From a checkpoint of a small transformer trained on Wikipedia.
Size: 13 layers, MLP 512 quick GELU.
Each number is 500 + 50 x the weight over its row's rms, rounded and kept within 0 to 999. Layers, rows and columns count from 0. Numbers have three digits each. The size before them is the row's rms in percent of the matrix's.

# down: layer 6 MLP down (transposed), 512x128, rms 0.212, rows 361-460, columns 64-127
# up: layer 6 MLP up, 512x128, rms 0.211, rows 362-461, columns 64-127
down361 084:452441452465558604447511568496516484558461517504531451486507564538465437445471542529414454564478506529461517512524471489591601431512542592613558456507470536516534499522477527497455565479513494
up362 099:466561514469463428536474561536514451487496611568508508506476506461500506417574525476578530530488513431501493460448544473617539480463490598411548484512517474497521346425451508491510494455458427
down362 106:485521555520495545588540498460546383436529481510589619444536542505473488476390458528386567534461430512508453441540538470477561570438474452484511482499447425498511586457519535456545529562526511
up363 103:445544430451515543572430485456509526487522491541498434446394595464481472416544497485564482466481520586520475529477577432558566502548403519483464577597534491463519529508440475423542560467516569
down363 103:465512484571405532493514504529531516535546466461554500461557500498472456549489512459485416551567522470523488457421489480548507483496583582495481461500500478518446497459518463506556577513550565
up364 103:513527447440477553530458444542546570495472482551575478452468484480474479568474489461448441425658490594519424476496541489586602490465517554494534468510557503449515491561511504575505504447486444
down364 097:499454544448485504521506444538586550427527572513456362582517502486540567532393513430431477485462649499506429496447482485484546578567499479478524519506493531505457490536503548519564556460504586
up365 096:505435485402458539505491355530552403528547529465499475572542550495466504563544473433537534516608439514499550529515523453457543541481631510543548510460451522501531480505549427427468568459516503
down365 113:489525447497567496463430619548521457465490376404586455468442412605463491469496504560427484505492467472467496512531510544595448498476583529486491515518541470407417539483472439482489492453651467
up366 102:478508473575576452542501515508436504502413586440492429503478503507493457522399448450506567531546482497446539482503459413501481487542456474544572550535416453535540468501468431544414480583475558
down366 121:468561579547497519553445428552388448561550597507445457516488491532509512525523496453482469491406381459521542511494440504490595478448564481495545517573609521515511465502503506544540517508482500
up367 108:519568429514499467439575579538532558440524553508475590474563530501519598479428507532465504498514489544505333569589497540374538497532554506547540554529529445452501457517501472507433494478503490
down367 095:540511509512535487515527508462535495523486501460433439555483512465497525434484393550499439558482529526551430470533543480449442484457513386424523348493557540432536500655523531497477478496540569
up368 097:512458571487417594570431534462512411454504489554516496528561557428496473531375424401500531493472481521476445504486530582442626519489417464506504497455502562462506500450503491550439594477519471
down368 105:496480479510517512486456570488553453535516468340502495490397498500546496435488460550549504539517501525592428442503466342504435530472465547514470544588485506504496512468462434480544551491500461
up369 110:567533491506570512523535500480465458465626481482542496585502538423516549441559424518447480504506494448445402500520542448524543492493472528524481502445480558530464525540520490520533504441561408
down369 116:461525568387489427515530539497480465474404471561473462478545397562542502451498478530419535476508633554446477435533444547470546497541495611435460557475398477445485479433508465511578438517442555
up370 095:526457561492588486509467438454511496521478459451542444455376511458548467525510494625529513466590585530563464527520611474474547533541456600451466636450518464442491504553479537499437541450479489
down370 104:468442497489455492572534543616492448528503449435538525461445528595518532475562515511531535580512501431499474452451454538473576530562499592517492503413595517582527544519393510562409487508492434
up371 085:477462458486447430481489435466530498445482546468484517524475496489526482534491536437447452448504517566485476548480556508570436529524541412463552502487574394397495538573525593502458485487513547
down371 086:444487547456510581492488512512457517485511509530618442486471598522552492403578507537489420509558422572536558507593366467557541422479494559498496473570484496503538452439426464559543517524440537
up372 101:495460493402511453505461518485461547462544512489598514485514458570504440483469472601538669518564609554528517560404518549464478457510451534432587490489508464455526520481495397466406478463472537
down372 097:508553564478597429456519461486450432563484521577446521469478485492557609501446524552551476588508508538458423509550527515477532516475447449499538438578486521420472450531513546560629642442490524
up373 091:520532527487502468631516412422441570524586544502488607554537511481447551487457501443569441420542526547510459500550469583508567487532465541492501552538504491497428527547455487413455470519407565
down373 089:478490441511414523588482451508433521519518433508568443421459451535431476483420545482456559457456430588500583480585403469471506446537463483484447542487531555534465574512506587517595470503466469
up374 104:403495485465467543597529594486531526454418558528562520568465467460526525477461453502466514493554543451485439477464470532614515565498459540459557448540437433556466545494531498480515442568525637
down374 099:570435446520507542543495432583412478461495497520447557540469513536518536504462504534457494466474380514475517554476499549392577529478468429393507561523443554557485495484545466582546494451509486
up375 113:588508548478476518491487427451520565612521524552496432442596456533486453518446485513544525515488523408500506526481505421527528473511531609504524441449554490560476493554499466569482459447516516
down375 111:547444439518557510532495516560503547435505551510590563528542483522513511380468504469619513578460532504433504488548484502553558506454413552488386446549481490473520504525609523525514407541519550
up376 087:423485539507453580464538568544541543465418521506544565500444552496503464513568425510598411419444439518478597530455372645567582432575495488490469517536506526489438565537415569464436397457528487
down376 089:597469475529538527532487553561486413444548443536492455539506515546534486457473510526538474584637629503453516578481505508468436559537449553500476449526476505583585462445458446507536495459565472
up377 099:600503489520587529599527515490480454451532474505498508552473498473540504530463455560526482476473469540472451500515499456525521388473454512521485582602495505429472520405402476567407481527489471
down377 096:591513553540411584464564450471451489453567556587511506533530556511486486487514546550535511392463575458551503372492560561470444509539503492547512481493452564558588506491583488489541422500465486
up378 099:519534508388484494539435485478504522515473508548519460510475517469575450428497468534493500604523479581418451501585523525577594597461459573496539480507516479473474545466431495433540509523484507
down378 111:542414594496441393495533463469639473469536564543539517451423521461604448507461513535467480472483453531583577498517493521566510536446515548513445494529530445507478507539580522436485546451544487
up379 109:593508453426493525497524528459586606577496527467561505417542450512518512469614496461454433531473511433518514455518439496601518517527522495504581450397641501499536479556438560513496426585483551
down379 112:504532480533492467503437428490384605397465506437513551446406504398575511497527495465507513561497454500437488407530528425566490463554454516473418505399532525463499486415560503529505522442595375
up380 102:462469470439488609385541480492503450517445430529473547525449523407623470421474446483488500476522487546514578491567479479475496506520490487449488528463504466488510409524534622484486535536457534
down380 099:498367460440453444504415512515517457491539365472478513425468444584484534431559531508440418475476569483477476534444521500493542556500560441412548461460469449469470452514449519456473523454511469
up381 099:483458518570492512507581437388451450579591531534499545503451485476441408440624441488563465549503434486544533466482478505544483646549459460441502521489620570566469531475492507496432541506580494
down381 090:535483517467603405542447500491546516463506485452521523510632545543458449497451606497536514534582547526577567577567436442520553544585488492505504473537506543549470491588388376530545434506496519
up382 107:541389511437415554540464600514401573468410506510581493429485499496524439476435474537542463484569518500495531459509546416554455414495490557529579479552479484468460511460656507502471531554511476
down382 094:413511537496532517497597455524490522539549562543538562603474476539481525494544461462521483428559494563568505522526499541525401479466479508549579420480416498455570443544443533458486461468506568
up383 090:545519389476485386542566413476513539486450481585510463585512374482544389465451447546575481394474525499514548519497464533483464496464508506523508428501473494417546477536475515541422563531527497
down383 089:442547529489571472484546534507591545506483503447426506473530545457582520495467460509549562523540582472574522552500496444572515557452491484543559568417518615515477513538466486493471511515458541
up384 098:500461522516534471368510547438548390485551497496515512491540508495589483440466515532533473495523415505560459420504473440645471490507360451585543516462480566509494465469569448593399568500478546
down384 103:380480483512511460468631581493516520461522512466505460528523533503451504471577536536475449615478539533394467536490513494554432570514512497463513544485454453466581428627497548504465526507497497
up385 099:478529471508464456483469506521542531499432480512522587389489436525437413564434532409526570443479534492517540578539521495594524464485487454546547537441563463508490521468450488464590485472534355
down385 090:456502439407497473418472506426442428496427559542498477522531570478445446429465556469515521478534532463503497508534534490459552421446497510457550441470512507660475454491572557526466524467605410
up386 107:474540456530561589459438536466514582504561506482514475512447499361469409432451579514534474499475552436438439520492504550543461493597485487509457514462494557457363452414512519458553522528529458
down386 105:452532528540464506543539545476467519542541485483456527474596485564565494411487485503480543453570509545568556502561406442418542368470500505490431524447527437540473550520495525437495469625481660
up387 089:455461548439448417418532564545565462514519523509566420536450498414484493486483539550412546491520541496505425520484468675626470516366427530537513614519544484473489587578505475480496474508400457
down387 099:422530446556424528508546512370538468535458533479431484557441408661479575486509463518595576524490494436494483540559486484497440469503548523490513410463486432461483503498530484507556475534565595
up388 103:543551514530494489503452497568457485551457498465483625445537564516598477559479499497515477404512502555487407440498537477452505493498540597446487534506487484484487528548450486506517546459554461
down388 095:556506432528497587491454349446441462565507534591504469429462477550579521409476431499527553539512524399438509539519553494606596551470461443500487477482550476443444423482434528419573539506490446
up389 084:551572563489533530499614453487458564536422562501483484514533624494481472526394536484502533513430517505499484485455565394528484523426540454458474569594466445558542536471505486487502496400470455
down389 069:401463541482521528532507569593531457549558417543476484447539576528570532429567470542519426493514631449503476479513528554478515501561508536563522520571514427375446558513518480555476415481597521
up390 114:528550494460428558476556582527493506521445506442507607525512373533536491564506436505568458486489415477534488531490498547466530427464482482530468453437588519455598410561503437466394511446524458
down390 119:500546460563456552544596485499477519558580485564549484541501580448511454558587457526435474529533486465491515526553547496438447463535450503612513471459513460488524479505503431466459620580559487
up391 098:562558377521478537494513517503480490486467560420606551536469566486578552526502458501516538657526525556505414532557517490432462479541505496496465465556457509490362497580532461554493532485479532
down391 091:511489526544540534518459468532495530517575509458412442481468452610495463513524478407511504503387438447471568429504531497488519512477521521478462511508479466550522325428528443461467443587522445
up392 099:511591597511629436503512503489489537472439387527531550560476429404472498547472444468464432495567521542448512509457535501543479443448505515508524471550426501499493494544490550542575519455588518
down392 085:406527541465436570463568493534574451469519464540511472469470473570556523457447448482569420548400506542480449429454567487486502494494590554427566567511549442453481449425442440546527483505537501
up393 099:516542559469460561593442607468499488450449492503480533436537528471531434447569551549441505494508583436494510464492524439512395456474417423448405542458498433484513424408507556516529493526460483
down393 096:484494511545484505451562494571618494546421454461596429548495491487456454520483455482508504472480582544511489579508538411564540520471468564459569525592583531571470498483493600480421544518380493
up394 090:459442464433517527549502514573366513595499489521499581475519498414496536516491507431450549435527518491529458486456468568546459508495500470491499575507600381525525488527505495434467425468503559
down394 091:544483461452633515465503540418589522545574525571460398524429497492513549574484595538483448566550539468445538563413500475463541563397407462517552502563442598558514455559469556539508486502578459
up395 095:511494605570516501518373505551422508581456466509566603490502550437613437517471458491533469446600482507499463480519468644583516508449495400485465483421475455467463559451498431540472492462480482
down395 102:469489484474531517543505464498502493439515487441488430480494468540453415479529497477503510543473488416560517452520550580495544549568478476438464341539584604432653510487544483522410487417525460
up396 091:433494493452576576496539521431579590437369481515449506528515582477501433496458486472527458467535409449503452496525502487502563503483387514547580530503565436489517447521514462561458529528492476
down396 092:537447503463459525472433532486509527507486569456505523474492563500431477624496468460515484530510534535545548474621549461509464536559629428424418544492432515614463524420476507458523499512560551
up397 097:496425468534575439471491490447534453515522475516535576578528544546598519489436501531509421403598518483555465411467495457485573451571564534494526443490378502446557502444494540502446516480457449
down397 111:469453486474527495560431557439544545616450474549577477514591572458501472506488435474524458468470480494495657466458494559423495542478389513467506542455467534522566513499512504542412561581427493
up398 110:549467462420575580450453464558507466495441536455548520515527483514548488567436555531492571440547530472437475515445501485517491404474455555455507474588427466580478510428533479497540502547505469
down398 120:514485433533464533529439452568532488517469573508417675521530521597532477499498512522526497496479475541392514523390466566488488507527492534459527522558542503495504474450445501532417468540434420
up399 091:437477443543474520549484550447509555524460476498513431473555505432483484541470497482447510540539423425475534530475434510590590490496445494504485495570533599505579478450542452499468525447455535
down399 100:517444555563552525443446589583437499517478538449501503561486503425500483543478468527476473506466489443483440588480441485525601488476495431558406476570494511439565524445474485523509476519547461
up400 083:583543450542518376546446464424568502537642510535489516503497478525459481549523451487509398497515555438467528575509487539505568525548380517453508476443409490402525405489553569418533614515494466
down400 114:559527544518515552538493460521452610543612531484538467526549393500367438490415449504426459476554514488468540504489521440563498535438482464535595496474543507416529572552459511519459479416527570
up401 092:451518442509502553464570491524503489583446507457483487580482479485516374438528376528551453583486483469612528516460543506496566512505438410517572546462492459479506452569513511457553558524520485
down401 087:498490577566506415474475488486377516408484512550378487559492475545474486473517524498459555490525538455552474443501457477406488485507512420494492529475524596539396530517583430537537506466507500
up402 108:654527466447485506417505465466521512530404533471562599448498624504442596539481528530508474478566517518476379392460535504601479532451477462481444481514473449507533482549467516454482544435542478
down402 114:487481545509452465430415478552536532486451521590467528439575534612547540513532499499444520407572429546441546446497474426450493462466539568420500558487460496460433612502540529512533432630467505
up403 091:581515436531490388471561453493491514502526492496464451565464514475472579516527502515559496499534500483453441586465483567519496534500491502481458562466538516464555503531380549423506551488398468
down403 097:453466494455519521433523559524425529519484576468392442464526501508468461555506492565532592470509551507599437490565483450415520545455505569521425467427416574446466443493537540498505413437543469
up404 104:591515483545427503443496480554496454544407480454489551506511459475533530451495537410568472509502487550452484612574592496567447581548542433484507497461516389479510528467451550458464541532502556
down404 104:455490596511555594409469524503476469589519523523463494469475391544510479480434603523570506500474632492570382503489503564495492475460469409528513499472477502593552414463507550520566472546562483
up405 103:498520469480459465530461553585464580492509576566512607425494552482463568549522578470424438512517470429439453588497452557435526511413440466483492437431516528527444520434521531503404479536454484
down405 092:621454482559563506631556501505415487500490517561484455604473522461608506535488503454542539495548566494493448513515458459413568476605517454514490483506518558538505509603484486550529451528534507
up406 103:474439580573535497517457582532453569487542522405455563474475542482568521495512460454529594421523494498429466461534592542597469484519581481489476541604463548506467414445496524468379506420387506
down406 097:466449452530498444508505479563501521614425395489549601454546457444503524436469406535449490495472574504487518533418577493533504411533559558391516480475522376472420478505456450466487458500497540
up407 099:504562511508491483496543514498478489466479502497506524602483498426445368609513501531449442440545588377550533516386499589519496533582469523470492458505511524480475503460447392642479535502540436
down407 097:551532579484472533453513433462508488601529526466382482555497543515617502543434485496539458544446663558503477443500577510500478485486530550464510514532446502433435430494573555442476488497523381
up408 098:517451413557466546437442495473510412527495524522455527478375527454594366533541535528485585448574506499557472494504458535490605441576487520473494463454498495432427485584446528530483523522495533
down408 098:498546465500525423470551538439505448481525439509544480543476530453497497575405338455589485518492524428475508477435551540551564523541561560541529551518540516503554605541520421504454561538578489
up409 107:478426494526439543372475516449535509482582552516427438406468549525536532543530543635467457468515500451447466486509487532457508387499485420460490552475432524448466552534530478616468478465491533
down409 096:554522533509500593515450501449527429480492539467509569465576514458458548489502527459578519457550384492553566566454505521564595554524507538393530489541573528551623491481594528484465514558541498
up410 112:490425518470517480438437442438514536520532504456524521457559580544497573564496572497474494496477453517454427400359393473511583489447419422499518497464436537434533490416500481478492482562519534
down410 115:531453515556525402526452569526619548520551508465486466505445461465350582547468475397484421533507380504482510439433493526475533532508425498525535549506610527570540510563476572565465605473541487
up411 097:523431553520507507520507510547506475510513496446561623559461420486578515483541494426560520495563517497402460599590433493472545438548500574435516511486477471593492469466442551414573502518507525
down411 093:510555500434475503488443570492607532487531532523453477474541491478520416424374558475456485509501534540485391481495535482539517436499560459533567499561518493432647443531481535507439562458443396
up412 101:583502500417550511554524461519540420487520548533535521561508502408501615463515532494524455534553531561530488516544491477507523593492471530555564511495453500554465493491470482534521611540549416
down412 113:565523446491494499530589519433470480496444507511462531504542521509482357458511575504492497533506562471457489441530478474450520527518448510407514555542435478480453489448519531431456500505443432
up413 101:562478468489500525459533490510463458516502559481576533381422506500510517541579493498425509538556530553431491509416541593492432442545473495414564529528501520445507439508612502485500451507489517
down413 105:600534489415606548409441423450507425444519601566460442579475471560462424545457551479567553497476486417528491489514552559563523554414442527516513441551523492517484435453417454454557489475541465
up414 087:455516509560442502474537490440553603634504452589516525374517436496530493522492499431482519443534523431451472468459452449418460459408491504546466555563547477498528472513562468441503526497450512
down414 084:461499509456500513466557517514520509506498531391601491634513577494458542532418547570514515632327522539538459507558466559576507526493538564517511524553472571493459512478497461436483415576399451
up415 092:429465467487512498478516551525477490447449500474422541434510536444512438412564491522554438487542459481397487555494515533473540584432516570503399415525509471551503476598547502591548464485449529
down415 101:576459522452483519370501575579473482531504477487504509508529419541434431616505538506518438539507414427520457509513490476436575455495509547494438518476475437540542471651567547505469474526504530
up416 101:552575509358413561432492430479547594489596575510442531430545478502435500449434491549572440465478524515345548561487512497504484480527502570531483579480511443527449531509474507516496493490540441
down416 092:583475468498509493567480439553536417468452472514475518463575535456495473539520507397475503626563588488459466518519451461515392558520518482604524514563556493520485465540519491442559463512577526
up417 098:471503576421442564519482591439601425556384542514473564488468392507593360491498493468473562515568531482429532495417493363502520523513492497491459465513518457490450539534510540497558473464517546
down417 110:572543588454507530458523446531471462455569501469618409536579466395502570517428525572582476513489435470534514593538518446492443527533482567470492519575519523423532482359408542482524491568469593
up418 095:513444509454493552430414465483466477504598610482521532475447480559504572495505544546513490476568434453509493347449481510459429545525455501419436444457440480463428489453548538432620560538467493
down418 081:563564611497502405519436501480441481512537508486464515499445461502523547448543470418562442453543459575446519536489664576533518445577539442452515531452483463516562517477478522536529561573522475
up419 092:618507529535427520442501432544471479431508462456551501562503472454478408497488466494513580550568483586518557531481475513508480560478470432513469522409527527574449471468586476464509458573480422
down419 084:443509514452496510543466483557487510498529513544459469479401569527529517545433519501620434590505480534535524471551490495482556524447414585594544508463435549526375547508431495471502464533434527
up420 099:565497430497467613459461568458508536582440512467498517578539543545572581548479512483478563494574481530561464402460455492425504458542526481483515477450513513527435530543526533548425531483514491
down420 103:487482570499571387542625514519533444359473546521465525480471506502444488456538587476424581481438471517511447536443487532514404485469539456473453506452561416547494528558549503465544563589483511
up421 100:563442424545523500437494585491515497598528492545558600488524552481460510470452487508468448489624399459529464483515450544509484506479433543505424469554564537434502592491458538515444593497479407
down421 099:447539514515553500507549478567510525492569546519550576499488425469565530469455385513432490561440604490512497451459479551376507500496519485483499478578466516516433554457432593572529415534516481
up422 088:541577454486576552531533440488494552531492431520495509465553411474483539422540500578430526469515478523469479555524509509498487471522542460513460504570507473499541493556440483518479499410585576
down422 076:408494565484500483490474484470534432438496539553485632542510455476454572516575517535595579592552552517524476428453516560577580559500492400420575500605535547566437526476557493466537355501567391
up423 096:551546434488400554523528444412532516521537465555426500475479500476460433510472469432453536537413415524525481509473423479657445454488499557515533487448562407442527501538388522506453563475476514
down423 103:512500494438436483477570517462478462483499395423511494495469482536469502486560506373594518472365505510492513503491445522415460531499469431400532483501469511497586446497543556448526500582447576
up424 110:491619453496588445424468499506483485457470463530472481492489512461416514424572561508536471438444507454537482543438445441511534487547449517565577544456518379392460515413501531500655461504537532
down424 111:520493571530599493535462497516448442379492510439554486436519393436441437544450496527455418493602428606517417469574404492544446474507544476479451500472517503511559531491562547496531495477539448
up425 101:483506501621451450547537454480516448518514560460513496445563488493573430517544430468504471565536525523442506589520543567565499533501519448425473441545465510455602576521527570572395502463569447
down425 091:559527425468554498481488522506487599617509441468471552432519454608467477447435534438564559513450566602546552477521550534436516428467522546457486522510492499530464519528486499522528454494547493
up426 091:384593536518513485501487485434536468490547555505512578589459474442621462468475589519555532449546498534477385553559512531560497541458483490510479487545479426588521514541484533500546486465433496
down426 089:539495481413425448522598432503514540501622556527468558428541511599548518437484504513472578552531452492477479544469424488451523531530446475424502498547536563465502582629435503500530532500426570
up427 085:516507485516437492494532440522480453460466555434423535464561530460500400579432401539430558478447457419469573499359473481444459481543487486457483431461561522422552580510446558483528511457520451
down427 084:535573545456466459487515446513452484569489550407470539457465436496473460498476571494534495599436509561517494446539516480535562546474448426558479558622528421477423466603371554500527499451549555
up428 095:540524502546499462526403460520554454585525495466538550544504432428509525568555487510462448498524384484462625537551591491450527556495600561495494545546390484506474466460501464507537502473585470
down428 092:510581595447512451519397482410607483588498518568441534507464568525519540415529465475530496471480412531550467457526471495489474538546595501473517487459496423458466463471492535497604525588382438
up429 092:524490510539503525471509471535451391582496416402558525516524490534461456523492514484518530535548583513502453474574595541525462552454455505562461515537548423522435467472403436460539528445497509
down429 102:509522493453531369496535495512447502473496532433498581523558477565498497432496463515600449455393475506505400518534486535515396484586402402508481433547503554423474512503541614470609500481515460
up430 102:461485520518510553515481459449486491586495532577577579486534562487515557475503415443551593484414449493499573474494498533509490518595473519651516572356468489524449450402464468387447516486518496
down430 112:448517471579448556508445531473480529507569498542562538478557438438499562530467504576477515513493366543418431465401486493503488472530503528469494521408516507601454473505638400543545496457481475
up431 105:479423492381500433478543455513418515470451602495512476495482491535422591555611475553478479481584407478463475444515505479413529483513503507393521554593457509532450573652477508462537463505477478
down431 100:575558405422476439472555465525485507461472438501491487528541532496467481509466592513491497430529552379540434475499516572416470396554545434493489473557612453537416462544498497547513469398469434
up432 101:414468545453535497446623487477603541493529522503544447533525506448478504572479407418465508464489455460463464546592543450637563490392485509479379564521526575520459505480478484526462492452524523
down432 096:484494423537522448438550435428408457500558539515510548502518434436469518475511487453482571501506525532463554455461436564453379588570458480488524463451476483503532575533476436500470511503587532
up433 107:451560582463530494561472474510445503587535541446599479424516580456519427500532505438574445466561468562479474466517473520494514525546357397478537484535504438588492542513541541454443469506548522
down433 101:449390508540526478522425549524548516547547468563456462634585495478507447497485381522505555501462585457443439424504563553432556535575599535504477494452461533554508510503540545488455532469606548
up434 104:469521466565446470463544473589570589496394598456564515496597512546581405527527441483440547441476488514487462418528512576495535474598391566555441473483534532427535517471453476415501520538504502
down434 103:479461478433528514464521568469505580417534422460446584520520440539489537475544519586488504566498536530478519513608474391540524536478562545540617558556524514497614449422488499514370526466415522
up435 099:483617461531542577570449415436466461452526461466568546572465519488441474537521468469498434452578542523536502476594522565570484507555459571477518535496481507449541546495484548535544539525506454
down435 096:507504535589465473457565566452418503533420528525507576498431486549501531536503518433539567398447522493554456514565539537469522532492485452594438616496469533506497561549556562471490502508501512
up436 099:568536468427459545538490530530543543537421441464510563487514438449513398554550566499601462423547440476472572551549544501447487454472514552527499528455456436533525469514561467556358515490471489
down436 104:434530488545473469477429484589489475553559538512545522567549580456471414445445548483451495486466409459507553554570569460529562472444458491549486465516587415522455441499526410511549500431484524
up437 082:532511437479628482458427510437583575516494473509513514457608486525459497514567499438450436548545497477528495574486423531562500580535545516438475526568483500510435462628527521482535529420419495
down437 074:417526523495503526513559516401540566508548459475531432515562444405541496397409503666452451524535541511456435491438538530537460505458493559497536523493405466567480478508417400493506497528579542
up438 104:583558521502454445483501539425498473486555530417574561427474474519504517465467549518443506453547515474497528412487406574423546377583459582435435391557484497498484516570506461464453472523408492
down438 104:552515399506477468434452497609516547477444445498454434523550501589406447607516524520503467429484447501580511469443512487468458564458499604614546487476507512543532548476597515463464588512505544
up439 084:455523466450534440494469518504426511500566532394532474504474412409516533508520374459500544535481490422562486543492482493543563530426497488523552545486599450566649547478572483493466547547516412
down439 091:637479559460476575468464503509567504457478475473419455452410442492505463495515517602525418456444488509440492584412558463543522557476533520500538417479477523537598485475456561513478582537509373
up440 081:519457504476574472455494539468380551571433505548445535546478467482503538468572474480455505473478477576594399557579589513528422486542569530532534606544528363554425503403514547485459455472509533
down440 089:439587503536502545541477505440576495449545476468452468462501429527462501613441503515527521480527487540393455429465435433580485590467525433534470518461501523495521482508444442544535540516545479
up441 092:544392461472479457567483554412537436558509555605511584487511383456446510524470545505456561511572444531570462552487551507489466547542535450486446524434614472508525480481523515476471513542501463
down441 095:403541537377524455479478589495531459420495401431396487448448532527477491461493494485537464481389456457433546487521436628478523455416473402477481550445509512562470507395529455464413483489430441
up442 103:550476524499437558564549526415475454415535411423550429489513504511543470460450432466527512542519508537504445497507602513481631502530427580453447539523532506387480550502466494500574489493471514
down442 111:453506432369561602431455484451410533503498512474567453561497455565541491545510502592508514429561390557493524461443453443439517518601605590485474422490412555517525425478494450478477489497531607
up443 104:468583386535568462441546510498546516472485476484561495577497584431404525543520483479472515478498441435559599532427514500592504399534589553532544471529535444476505536489484478499513466505404469
down443 090:464434441452561464575432388484607515485468529462423530554544561473502548460445515508554563461458463531501525533529630447479480438463520447465489536456569642496491444569549513451520564462464503
up444 098:471465479489428541461478588456408495493429610427533534507576465401486505546563542529514489559523504533498542541412582568527449537504552591441500560464565475496564467435567572464536541537573443
down444 110:497471432548464451417521501445551495482517405541541594442505600508461534513573501497538527403422497429540425547482562541487512494529499493522552453432443544522490462582499484509536521553433478
up445 106:543363457466571519512459505511416417599474507494425560483487480532537580388533491507470473488558509529461508557430540533507594483522499465451489471491579494423469484558507483490472547516405481
down445 097:473484474531544625534547561550491503559431564496448518472455399558479487415505536510531540524518525599476479498506602381437524563517549461535545472473524568385444441586450489494461511545429449
up446 089:474560488597524466577511501437468539537558484483475464462546439441531541389564482499534529471478473565518569541390556536537477466506522460459487550542553488418574533472575503494503529584518462
down446 095:448499508595531528519560470424619516491465443528390480456524543526442519502459443519580528576456507487487538453531481500527470536465481457534515448492507454592501558400492590506556473423443519
up447 101:483485462480511462451563476527512498447474566504524520511403534407418643422524496375548527473560403481542509463488407507576489550556409526540537504495571492515498523496461468449505498540529443
down447 098:512568442545503529532459479473465444531500479478470475438498500485482465439521498543446413461486573539517470452563457570523485421460584413423465524521556424418539518502511509575523563368500578
up448 112:497582475533411569518567483531528458528495555462494533451510473483385521548539470450475532497504571557424512621533465544510475462537519479527562442553462537562470420552581363471462538528500498
down448 104:513440456469498424494472489504548547517600451457625492583574520527585452512543424621432457477513584442496475451466518479485486434605538497395465538525528521429446544486418582486538488541537571
up449 101:458496601576526559531543561479476569484469490525421588432515572415489527452510468513486591438515509526521486515535432431444506413523458578450545565548449533485524467532480515535401468439485483
down449 098:511421483500502562458442581452468519485557462438424506452549560523473509559560533475493497472501469505533468539523566583596488516545536453491441534512578538544567545589515522495490418576385490
up450 104:467394501478551611500496467467524469526477542440521482558398484449574540373474548455523509493506495485427518476546487542582567424499489368470497517570576552441462459533611452563431506534409476
down450 093:480467517557470579483497487463517432384432460505421456505593398539497426502540482477537492422486595448486521533433499437404453481533454511563452454523480577520459511472504479450542484538482534
up451 094:556501467541529505592488438463454485564545517445525580577541495450534602429508471513535405510521517559515513582323464496621549529487554549554545492536555440461599521605457582489545535473530458
down451 090:408504494372578585568575447532431517388521527478588556505538564557511514554465464561564499604400557507491530469481488444500546473446472522394437480492485550489447500496521510506531448462605511
up452 092:422486450447505477529477588522517521417412610524492569487524561509529528526510458452518463527600496513393513512524500631464526581507470526563495495496607463494564586555470496508510538449422572
down452 101:490509501504425405492501455437545509588495470471553457498547507583469463600534536487525605434478489593439470515590503528541482566514555509450467467478476488481406530569479541451487553471553532
up453 106:516496447483467490403528479495387508470516544472560500506462538530411544479451460495481413547551537538480476481507494507516492597509494471440497535522478574543486497462466351594469467483534492
down453 102:433571551550446463487431558562520553580505466498497534560455519524539525489525396477464519528427419513516440500440561547447460435512350510456411505455497561478507486459533494525560494535481382
up454 091:476467446448519524584539499514498480616533563456498373476432447532424531469587571468547566504581450497587516498451547500484559502507443485536522545468522519460467427463472506434506547538482479
down454 083:511504540510526460441565525533478463562483453606473482449542535654529491515465442462569476464494525492507576451524474486574421602593509446625515510459545477515523552485537417460505480545452435
up455 087:664539530498525550520477533456473528531525532571563431560490439554481538444440519471465503518513545443536558591555473500499415551563566455497508508379552499409534542620494448480527473488506508
down455 081:368490513627465458523536509537472523495507508519507585412495534443537579583464516427511505593452507469428448506436476480505599489468472526424493564490544542618469482425512513468470471415436459
up456 089:462511580455550552482525522492503431448497533610576445528476525481444482439495562575497514455571487470490605525454495517517420531507551519516501522536535550475504411455514498444491509462507487
down456 091:402460470525453476481532495551436492513560462408486473473556507512578454496491449523546439479430560453581496415455446446488545470500513559536486542479502494432461464441476382442520537531531505
up457 104:492502578491474544492499514525513559466499499416462556544403431405467517520471447529467431468508483458459512485577508536472515458542464545482479533472582492512541544438559424469517467510585475
down457 094:552439542561465553444474492474462484378567465547384457511480642537484444458500478447485535532462487496588541542502488543490415497549461472525451486416522507408545548568498503487436597512442509
up458 099:453513485438491399505527483522521544515516506508507477486442571469523472523513465462527531522532529451496581500464542545523527539553408584452517519540491495543500542506484490466425486381515553
down458 094:363500585521500536469484511434626429506407478456534429476487484462480492455475510543544538453536527455620535480490549507558461622462572492461421545468501528523576454482518532431532472444490502
up459 104:478443496503503469540601509500454506602472488511422604491650523475575498474474523511496452550512486538439501463463479570468385575454440492566502466412430516496482540538540562441512600462533512
down459 104:487567538423563506617393553468455473490543439551548613477508486423475523493464533439525502523474382509479480458535447516466412448380449541474479493488492553536566455482468490486479529488540457
up460 090:526607552565474588558520473497471500506577477465510526455416518485519515495520487525499495587453479603608419516439554612573454482516497472523429600417556476414508476495446463500388514424450542
down460 086:590540511484481452504442464417563432487430564464497489568419459523438463533526485428454506486494571530447524454430483554539485459433550512566544515532544427522519498559453492411556490458504547
up461 108:496499454442474531479452498561528531447579525565488547453566546620492420540550394489506479473504514457469479461564394560546599502559490529565424553429436470533514574461412437419473546470588463